{"num_attention_heads": 6, "head_dim": 64, "intermediate_size": 704, "bias": "none", "init_std_up": 0.0451, "decay_shape": "linear"}
Each number is 128 + 32 x the weight over its row's rms, rounded and kept within 0 to 255. Layers, rows and columns count from 0. The size above them is the row's rms in percent of the matrix's.

# layer 11 attention value, 192x256, rms 0.0822, rows 2-8, columns 192-255
size [ 99  95 105  92  92  89 101]
[[136  70 154  82 109  89  86 115 112 127  65 167 179 133 134 118 137 111 147 230  95 111 106 122 132 142  98 138 153 143 112 109 154 120 115  85 117 145  61 111 133 125 136 127 190 122 139 111 141  97 142  92 134 141  89 137 114 141  95 117 122 171  91 186]
 [129  76 134 139 127 154 178 122 132 124 199 176 119 152  47 109 170 130  89 121 169 143  76 116  99  82 162 112 102 114 111 166 132 150 171  71 117  99 163 148 145  82 101 119  89 129  60 117  19 110  95 123 145 106 114 114 131  65 112 147 120 124  92 158]
 [141 199 190 116 115 111 147 151 183 104 159 184 100 137 159 126 153 149 152 107 167 109  85  54 173 100 119 132 137 115 132 125 162  62 125  55 152 155 119  56 104 157 102 107 123 138  62 148 168  74 124 155 121 150 121 157 121 187  95 124 155  95 141 110]
 [ 83 114 130 143  55 159  60 161  76 191  93 149  72 105 106 156 118 166 157 179 157  99 151 154 118 168 199 110 199  95 156  75 209  88  84 133 114 135  98 127 132 165 110 130 131 106 108 166 170 122 139 110   9 120 113 174 120 128 157 102 172 188 116 127]
 [147 135 141 113 105  98 141 125 111 190 155 146  99 103 139 141 167 201 124 138 129  99 166  82  88 124 102 133 226 137  87 135 163 168 147 137 132 114 147 165 152 115 125 123 124 154 117 147  92  69 100 112 118  82 150 158 124 148 161 101 162 121  85 102]
 [172 120 111 110 150 129 110 119  77 108 185 163 152 132 145 152 134  84 131 140 132 157 148 109 198 131 148 122 155 106  92 123 119  88 127 138  85 113 162 128 147 145 160  99 171 166  89 108  98 145 124 107 105 120 110 121 110 102 133 188 122  72  76 114]
 [169 137 143 136 135 132 162 152 131 158 129 155 128 102 109  75 122 145  99  87 112 110  74 187 125 118 175 169 126 169 164 132  61 147 114  99 102 125 152 160 129 159 160 143 146 112  45 145 128 125 187 121 156 156 116  89 118  75 144 157  97  89 101 138]]
# layer 11 attention output (transposed), 384x256, rms 0.108, rows 2-8,66-72, columns 192-255
size [ 98  93 107  85  84  94 102  96  97  98  87  90  87 105]
[[126 132 144 152 163 103 115 127 178 194 163 135 137 118 161 179 154 116  86 120 129 102 124 134 126  86 128 158 153  85  81 154  79 103 126 138 119 129 169 111   0 150 111 116 110 120 118  50  75 100 155 114 117 144 158 108  90 104 143 137 176 144 165 117]
 [145 152  86  51 139  68 122 117 169 120 192 106 123 173 165 114  45  99 137 131  95 133 120 126 169 148 161 101  93 150 114  63  83 114 131  97 168 179  75 103 180 149 152 120 116 149 136 121 167 188 123 127  73 149 113 158 148 129 131 117 143 164 145  95]
 [147 120 174 150 110 143  98 113 129 154 139 175 133 187 127 153 171 119 127 129 105  89 148 141 105 146  73 140  80 149 114 165  94 120 141 185 110 154  78 122 109 131  49 152 108 119 157 115  91 156 108  85 171  88 129 117 180 123 160 148  89  78 149 156]
 [118 123  97 158 107 160 130 157 122 182 139 118  71 152 134 141 144 140 122 119 122  96 115  84 128 133  76 119 176 106 147 121 192 131 100  82 125 164  82 181 243 126 127 157 109 145 130 136  66  98 113 132 143 121 144  72 139 153 113 166 147 138  81 158]
 [166 107 125 150 115 152 135 209 112 203 130 142 154 189 134 123 106 151 136  82 112 150  91 100 135 143 102 155 144 141 134  91 106 107 110 143 134 198  63 172  40  87  68 101  82 119 177  84 142  34 137 152 187 140 162 137 181 158 144 147  76 154 117 149]
 [102 130  79 157 185 140 148 130 125 108 178 134 154  56 110 109  96 145 179 122 114 184 121 150 156 102 148 134  96  98 131 147 155  93 141 122 144  81 191  92 169 110 159  81 142 144  90 137 146 144 111 142 118 140 167 133 138 131 121  87 166 121  93 116]
 [110 109 127 100 113 111 138  66 121  47 160 174  99 121  96 112  64 126 173 153 156 127 144 119 133 122 158  91  76 100 115 153  79  94 112  86 116  87 154 131 176 164 150 111 145  89 188 115 150 145 149  89  86 151 138 132 106 184 115 121 101 203 136 163]
 [157 100 102 146 185 132  49 125 139 111 112  85 123  96  94 126  92  83 169  84 138 110 109 142 133 116 109 153 171 108 100 180 120  76  72 148 103 168 166  80  57 156  80 148 124 108 104 125 181  72  75 152 121  93 152 124 143 127 127 120 122 136 137 145]
 [111 185 143 157 124 203 131 131 103  79  99 156 118 172 141 133  87 108 117 107 142 129 148 132 188 172 150 135 108 136 142 100  77  89 117 146 145 131 116 180 189 130 130  72  91 169 133 142 133 181 152 140 119 145 116 134 173 150 170 116 118 118 128  88]
 [104 109 122 129 143  73 119 175  40 117 148 132 115 104 163 176 120 171 111 165 108  79 155  83 128  75  87 164   1 127 141 134 114 114 124 181 116 111 123 101 131 141 163 103 101 127 129 151 167 155 165 116 141 163 126 105 119 179 137 109 130 139 115 163]
 [152 127  88 151  83  80 120 127 135 212 180 112  98  72 109 123 150 118 101 151 138 115 129 104 137 102  63 113 107 117 160 117 242 150 110 128 112 156 113 132 183 128 146 140 113  91 142 125  79  68 115 153 150 136 169  81  85 129 107 111 146 182 121 157]
 [164  84  89 129  68  91 166 120 119 171 186 139 182 126 161  78 133 141 137 164 131 140  97 119 124 156  94 114  95 148 131 142 165 125 114 203 106 186 117 148  26  91 130 111  99 110 147 137 165  58 149 117 180 128 122 137 126 167 140 116 109 157 108 171]
 [115 130 141 120 145 173 148 104 143 130 148 174 166  98 186  90 187 181 106 104 110 112 175 190 152 119 153 112 108 177 146 138 131  96 150 111 137  84 101 117 161  98 151  91  98 158 135 134  97  97 154 129 135 158 132 133 170 152 181 183 140 106 149 112]
 [105  74 123 148 176 138 127  80 130  92 172 152 118 134  91 177 122 106 104 146 167  98  89  98 126 183  82  72 149  66 132 109 136 111  97 189 147  99 167 165 180  95 109 147  56 185 100 128 129 170 145  89 134 112 135 142 155 122 144 105  77  70 179 140]]